python train.py --n_layer=8 --d_model=128 --n_head=4 --n_kv_head=2 --head_dim=32 --d_mlp=320 --vocab_size=1024 --activation="swiglu" --norm="rmsnorm" --norm_place="pre" --norm_eps=1e-05 --positions="rope" --rope_base=37300.0 --rope_fraction=0.5 --qk_norm=false --attn_scale=0.177 --bias="none" --tie_embeddings=false --parallel_block=false --init="trunc" --init_std_qkv=0.0366 --init_std_o=0.0 --init_std_up=0.0366 --init_std_down=0.0 --optimizer="adamw" --lr=0.00194 --beta1=0.9 --beta2=0.98 --weight_decay=0.11 --lr_head=0.00731 --warmup_steps=274 --schedule="wsd" --decay_fraction=0.69 --decay_shape="linear" --final_lr_fraction=0.1 --batch_tokens=16384 --seq_len=128 --doc_mask=true --train_tokens=137700000 --steps=8405 --dataset="wikipedia_en"
Each number is 128 + 32 x the weight over the matrix's rms, rounded and kept within 0 to 255. Layers, rows and columns count from 0. Numbers have three digits each.

# layer 2 MLP gate, 320x128, rms 0.0771, rows 218-281, columns 64-95
087041085102107086127108158134099052207093150132160079129170179124111105123181103192142147164149
116148164150143104108108127166042144101173133100134124192144055136164129157098124099170111137184
109117131117114128138130108177103089062116149104139117154176127154108107117133155065084139116092
152126126153135131087130211123163114169191098176116152121125105134096059168144096115162174157119
114152142084090118094101178195130086110131180145124168153115135141140077116185065062106100132204
157140221155087105111231138129178130151148110140104148098162166143141132121105159098126175122117
126111116142137128144133219205096143099150084112161163130175155199109082174139027104089106165129
125153203106150106076084207139101084112183099125130115117155193131145097130071055164110208074165
134115207091092114132161105085179143125073155086112134112124119166074152126156152120150084083153
116115133125119124089126117154161105137168120125168109138112114098186181196184085238140196148064
175193131108056087106128170146152108145205144069096100123175119137123180152138101085121116169160
100214156107083120100227150115113123109150135132111158105110106104102094145107113116103128085102
140173136127181090118130086094182134156092134119116114136123115088143098128177064112124152152091
171095151095134082123118137178114140089165126141102131163128106151086098153137070154151101100070
097123178123106120101158145122118131091106136148129133090133110078103192085095079076128148135091
165141111114087127108102132124114093126118146118164037117154172109122099097210159092121177158132
116127150065109125157165157155095138172123149125192088153129075116097085123120091128089128134149
104138123077155094111118144102128090106138136131132063185129119109063148080111086113109110118140
160160069176085103134122118205133125123135115125151090088113145105101152073097122091112130117085
096118115130142101097144150133097108107117144153167071142175119142150114133145118090135159146128
150131162111129105108125156114069134110129093157141103087093136107131129111110110107115154132110
092146080131171110105186120182119111130139198123120110115125102145131154127130150100214084091118
167128114086188100160141134176079097094122110121161165143168120109111143101105085110109171165127
156099200164123138080148094127151102105131135092085120107112124108160115141075095121104138169087
104163174109159150091136068124141120145128082145126104150100110119100161141109103151174103144185
100092098137096120156157114180109149124120143081103158102127115184145068113132089137133105198097
162168147108144071135120170166141101095123175094091169136144107143143144142119149133173199143139
174136120194109131140119079151139110113096062145157121171162151160120102106141139141138160121159
109097132151096094124116054145095141111162185089129109071116165079150196101117101135124122197132
157152158131090107159179151107123104132112100093141155094150102054074185137090126106114185138123
083092100125141131082069194156129134140127110174174131162096115152186075163141111179105147173097
163188141139037107180143152028201122195163063126167087093170165098123149104135131112193137120156
112180119097074161071129080102158120075094063142101116153130144073115094058132114197122177149172
146126100120119130125134091088095166122129129125165091099155105139175145106141141097145116110131
146158161143115132131108070092103096174147105125141192185174147109134148108073153135152110159115
169119144109178080143127170094095175088164134112122176139190185185143152138162125143112118180074
112182152103143186189115139165113079102104125121125110141102136117155073167130101124157165109144
185127152115134050096109094154124179109064128133135124144133078138092133092104098175180118119136
141173126112112107139157107163116117091163084165147124148151115077121123133116140084137125073151
164135139100100139069162174184148149128152131125143142134119136153108127165153066125142193135155
124147114161128127156161095129117118143131163081134114071152162116134189180131104154198170163108
159137083134092026125135123176117177105076134126142155130139107134063074190077097182138111127131
185097068092173112114065095089146207105143113143151104116178148134126205045139085101152106095171
096170148052153130100153099072133187114106158150155147141165168136144131092066076128099159137179
149114083137139131078156098091117150084109098097123121194141135114121099089172120127118111093146
069116124155170135156088160096130116151140151148182066140154133167108068126146100095150142122158
153098099144092082056100142129212132121094134154116126178088153122141162142080101137149113088147
101077173105106136149129129139122102169159161125183128056109140164161077151181189113222155076182
118118149119141119102074103137104085071153162076135069117100174129154107147105108155154133111129
103127117112050122123090101111106194096170169164138131104087109086116116153137134129113126118134
141134098097161141101045169186107108095127113147106115169167082099173056090182085107088159165150
122153107135171112083173163100140090126173112124128132123169108153130127084072131098098104134151
138113147097091096065210211152138128179143131135143158154167079087103107095162121095116091162089
133141112109133106095150133121138142094189175054106169074144121139145083094125113092178091157130
085138133149148124166128095167110168132163085147100070121084104151142130128143121104097110111140
084124079112140192170129111170104174143132116119148119139114106124134174079104139122120165150131
121134191131138109117165215143197100167116124087171113096144154117123131131123122119159129158150
152102111116104116102109102144130210094137163081100158138100119114125133145093141084121078118139
142082161112107113075142132099144150162186115120117105064201101101140079108117123166103181143098
132178100061119077155113120141086057083077124116136104122061118108051101163154105167156071149156
143175192126162141063184184138111151061119142118150151114148158092112103087107080107158123165082
083094114136153106091123050066144106107088081102179154076079095066163100104113117172121111166138
087091112144199106119092130136100121106137138165205116142116159106129085111149109161161116176118
109127113129043098107155095106127106080106111148153119111145074049135108100106072084171162083137
# layer 2 MLP up, 320x128, rms 0.0722, rows 218-281, columns 64-95
144080144120143084084176166153170155167091123109054134065180144169110138078098122107090122102079
125108147144143199147119143152110127146191184093078048138112174153090108156119105112141145094099
154184089162157163137143137094142181188138096145079110110138138141122154140141092137158214135152
128174109109133094096103102170114132066102147085128162102185161163140188129132101141096119154104
113060124113121118140114170138130160109180165077099113085155133143150118091173149142165119146096
133152036156144187107104111162108128061094181078167136119121087093164161172119080147151091138112
156102100142099086105158130095135102148115199129140136128113130130087162094064174165148159105114
143129147209154107094200090189117133098185095096082160143085103185121069123108125152148136141159
102140073140144088147149161090119124201119155120126067167096118167174089120144130115164130094133
158153139134085140160147211122109102139159109080133108157191095187122085112101153078151132135160
159161145120100151139139192145147081175157129103084128102179109131138168150128136050109163121155
127139149117125169195142152138088183137164175165159163127119135095172112135160119177118146069122
099129166198114122138107137122104093166163092124130083138155117125091111181075107113107142156182
146073164125164141139128146181115181135177101166100094179145076126128112145145113148108087089104
128097161165093133148152137118096151124100097186134136068155113076141203093092133098092149119077
141095175142105134127179111135140074147122118128156120099091144111162110171196141096168177159074
153096116140150155099079189124154060083165079124088076161097139132138072156119115128161226116109
108158118166088110155134103080137083167097134092166133073146136128138137092167098176112114194084
078109134094207134087156125085163100087098115136140157095145093109120101176172138117163099154121
125090150143158136165117157158126070154112132098103151104174095112097117126139141073120110107091
159097155151147141114118105149106180153083173147171059108096149141161122127117150173181133168115
103129130084087067152056127142115156124165063115115102111132124095062092142179041167075143143157
127123133115171152108116154182046129127106122164173145150128118134162126121096149145097158113118
216144172152068119077183108141114122146181134123144158153118127098168148150128127085139121157125
139120101134096140134177119155134150084129102152151129092031071128121148116133141151121099119089
125077160142123129094225184073135096206156187104152151104159154110168115135222123132142167141121
105093163152175091124064147148124129160119148122082132107173102101161102139153125147131179170198
138121080131131148100082099117145114108097061167110096136141171137104062071134152111102173100146
110060083105189122117104175153131134116095173102098161160103118154141139157098117118133140131118
136174139139130109149107106092149148159156143090172157169078103105132106144090135149113134117148
098083121165127149073101157131133217136210180190122170068105130145145141103189089110115074156072
177111188113123139081163134148129101126122135192108094168186108109147113086109125141173158164107
176126120138174157125073122142077105120116113159106093076112146078159098149112141187186144186132
112109099143169135122122198152147078109152096137112128147103114097096058181101115141083118140105
122084142162175136140133181113180171125123140170159051111091116152144074135171168109161142112160
087133138140144143110230195080096107105182086137167205154121155141127099126165120147149135107148
109158067110084139154118116068150065165101149120139065113101159140111049114194092146115123159121
124148135104107166142141140113136060122206119132148127144120156097151131125142157113112121177134
123145121129159191091140114149141111144133115211160150130104105048144106103118157111123139127138
132155133144148099174112118055094081135122135127102128122145146106129113097103185133088106133098
123131099184168185176145193100126144180155096158174087151137116077186130117063106149231177195116
135120131138101144095125186088132138099071116141153117174154132061129072131173106122193182153078
178124086113120092156117218133168146175196098140151146124113079148108105140117112143195107135138
143099137115167110132142137084089172131101154077179123130109169104155099139118126113158132105178
073139152132180118093167143097166139096095136148145130096145153151093152094124123121140170182093
180052141120042126083155140172152138097080194191150120117146189130131107209099157104104178113101
088074130178160117111137124107153145104120185093096114128037138173119159135099103090121140149140
130162124119113152173155118154083161139161097144183108183083142194080176193161165167196084077149
154130129145132149108132184151109102127120105160121077108116173126082081133184111140171192172100
120135119109050144089112110089057144127140196158161177095131157053147055186112138152103134126145
142159152110131165153132110059126171153142177128093116102159165142141129123147138118118102162133
126106074111110133170164092135107162073074114140101146169139107166092090116174133095150132052112
092060163139163169115189127093103168187109127124116122137162140100120146109223123160198153116109
134096120110089141161115134079104115162060089170176087179147137100100163138128122129100149096169
141145146182129161111157121160149077168116132155141148133162173121156111115140135093115163151146
158161201145068097129108113141158145114119151129117170121139095241086131088160119188142188137172
134167183130095162138107132149132076133134102086131156181159111156089114176150037152103073100133
135181112164133178135109135138135136107121091119136154085123083116112172131136120062169129127074
080085170111168105091118125074111143113140125087070094130144109119153104133095142081131096052167
121119125165123199116126160140147132086138220090161148097143127091136110151105123132127132134125
089100093127100088099169115088102138110094135144220083037164130069128094054071135187165118174121
142158131113190132150112139092102152156163182198114098162161157134118161142120144098101116111165
114088102142152137046130122082101114093129182132141156165128209083133102114171103079137125155078
146130143110173135092114178151122160141170171084106162145110172217094139129128159158128094164138
# layer 2 MLP down (transposed), 320x128, rms 0.0719, rows 218-281, columns 64-95
173112142090126117093130155189140119110129148096136168119171079155107092138186113104144060139149
079148157154168098148155148126124101105144127098093180129133162142125107137130056107117210126159
196154149103179130129192121144127093123152154088114121106174145147111117087135011059118081182140
137125144136116133073133180173125143117143103152166148136149141131151117140154039070130212176116
170118084147133079147098129152112118106127148191152095159141143126131144084110037132121149087130
157139089103134175107164137100107098112109174059140172119147107114081144123178000082143152097149
149069158119122145128128188179124113081141137104100126129120094177126138082117028149097136133187
125146132076145126119134159123034156121137123123137103077114168109150124187181118170119062136119
127140138108153124147151166093182165208094136063113122151103087213167091115097112102145064112141
126136196116134128097151124162146098166152129107129144154148132114148101129143082079168142120142
127116147114151153096154149126128079179093111142072079097150109105181141169113175080080066151158
129100109142077135092104137159153117167113138088158160183121146162098051087126126129133120120124
105130102089065126150143155179143079117121122168149129068124081130075125158165112099135080131174
099067173110111188154156132146163094192131098147130142099149081140160131090154221103119121109158
098113144135123148149105158099120165130107103119111127120132108090122161111109215089132097109124
101167106149148104158116123124149118164109135135121155098167158154149120105157219160087163142143
116136117103129156151111184111146153115143187086166083092157166116073096113121121174164126081130
143150142150163101121092136157120115187117084136086138092097202142104145157135099128117129104160
114122089151159101154158179133151139034183098115183096199167054112141088120102098081172161196113
143104114127117149082142086077143172103155115094131134096107161156111121119102128064120069123117
122166154125130090132128042166118111106132062159092102089131043118105107197118193080163120174153
039159131093130050142105154136105137135172081145122065067154144106099139125156002085106081096166
165154104134126131102128136140088171143098113126104073186082121118115159105152196146166102122137
060158167090141151119156157088138162109153152175096124128178116134182167081146113134141161104166
143088070137163116164105112129191101113106106093154060137152101099124099105088109068147081118146
139107182145168135129196190131141153142181092079122122101183161133130123080121096079137108112132
067124132088128141086124147162166095166127157136098122105117135138168147174167123116132117120175
112159057145149111150090122080129101088103118144128090105158122123112101087091188120074082167154
182109099152088165154112136116093081166169163140094187119116174153097170179070107143173134146122
111143107124128076144118190126117122130135148093069111121100124138112142152169207122134107141177
130144082105139099164162102073147133200117107170095126070159105164167154155173161129158056121175
133169163164181103096090108181130132108102178156145084209112102099111126137112108135107115119131
175182112133145125108089131131131159112099165145122091104114170096122076090121162073163173102153
159176121127116141111106134182126122137135135160140112134106140143097155162114070142139124157087
189155107118152156163182171090134126124148118097162133139162147096126076126106165128098154110122
118071177215117118114104105122135144070133146113171084010126068158123115121103122105144090094062
177136140116161122168135143155150099113120156079135096080165188085057070096195148185125178128138
128049117097134137117084117110160139124157116148169121086118124098154129136096064148152152149184
163172112152135154121076152112141150112107160127133110068105119152126152109141181116133151146076
106150153134120109135157151110132118114141130137109126118160121131121080107090133123098142149114
149113144124136194077164099097119136191142078135108079137129112122176143100102174108143095159158
111120119082092137167154172152173172122105130070147051097109120106156047132165140153139146064121
151151163106096174189055091177102132150185109128139138187122094167120122165138186091132120173156
115126078187099097140090097212128087086117147163157063127166130119146124168192242127149151136113
095115102146171122180150077115145106117094143139120070109048108139110111121156169145110156136124
165075140174126160153045146122121158089112135076147107171178114151190101088135172137099121134140
155088103126157118110136137118123152165113171091164129160123144140074163161160083108164113146103
110142149109076098093145134173151122188075097140112129150077173098049130114036113151166144096085
052138105109106138122166109173109048098135130149067140130109136136133120130130184066072094155096
090108188160125165150104145111134105147092094166106150126122131179153123126158120153152121134077
145177081236152144135112121142127144124149144135178116164109154039159149165083062083134131068123
130170161117116081125102152051133132083160090155110119108121084096173127135096242128152112133144
160137175134104129140120128169122097129091159132158107173109186140147150138082145188145151158139
137127141129124097149136156133102132132107094113122163148104148107118223158120058117147123132093
116193110119104074146123121107093122152110166098136107138131103172149135160111070149135085138036
146114182155163122205138197125137135082088096134136148118144115095156077137188085130168141127153
039164100120119133112172173157107164142120124097138104150104189093132120178127057072150124044114
126106106092215100126127064184110128096131154154111111186163112099176162147106090098164169101138
197176103109122177162100093152113111122103080133120106043133099132142055120119166121107077132118
101089100169102112088127151142122203138067128097114141107227105148132113112071140155158172087165
137106169106093205144111155151108129083149126153142145100111128144120142162113061098151150059136
137138103145168129129162145125121121149128197099136113108150130148137128122116056142125165160094
119043155102121102149126102136097102088160121154104069141123088169168139125170153145126128132189
139123138109133117147114170125115181155163150159115165124123161151143116197152026120142118147141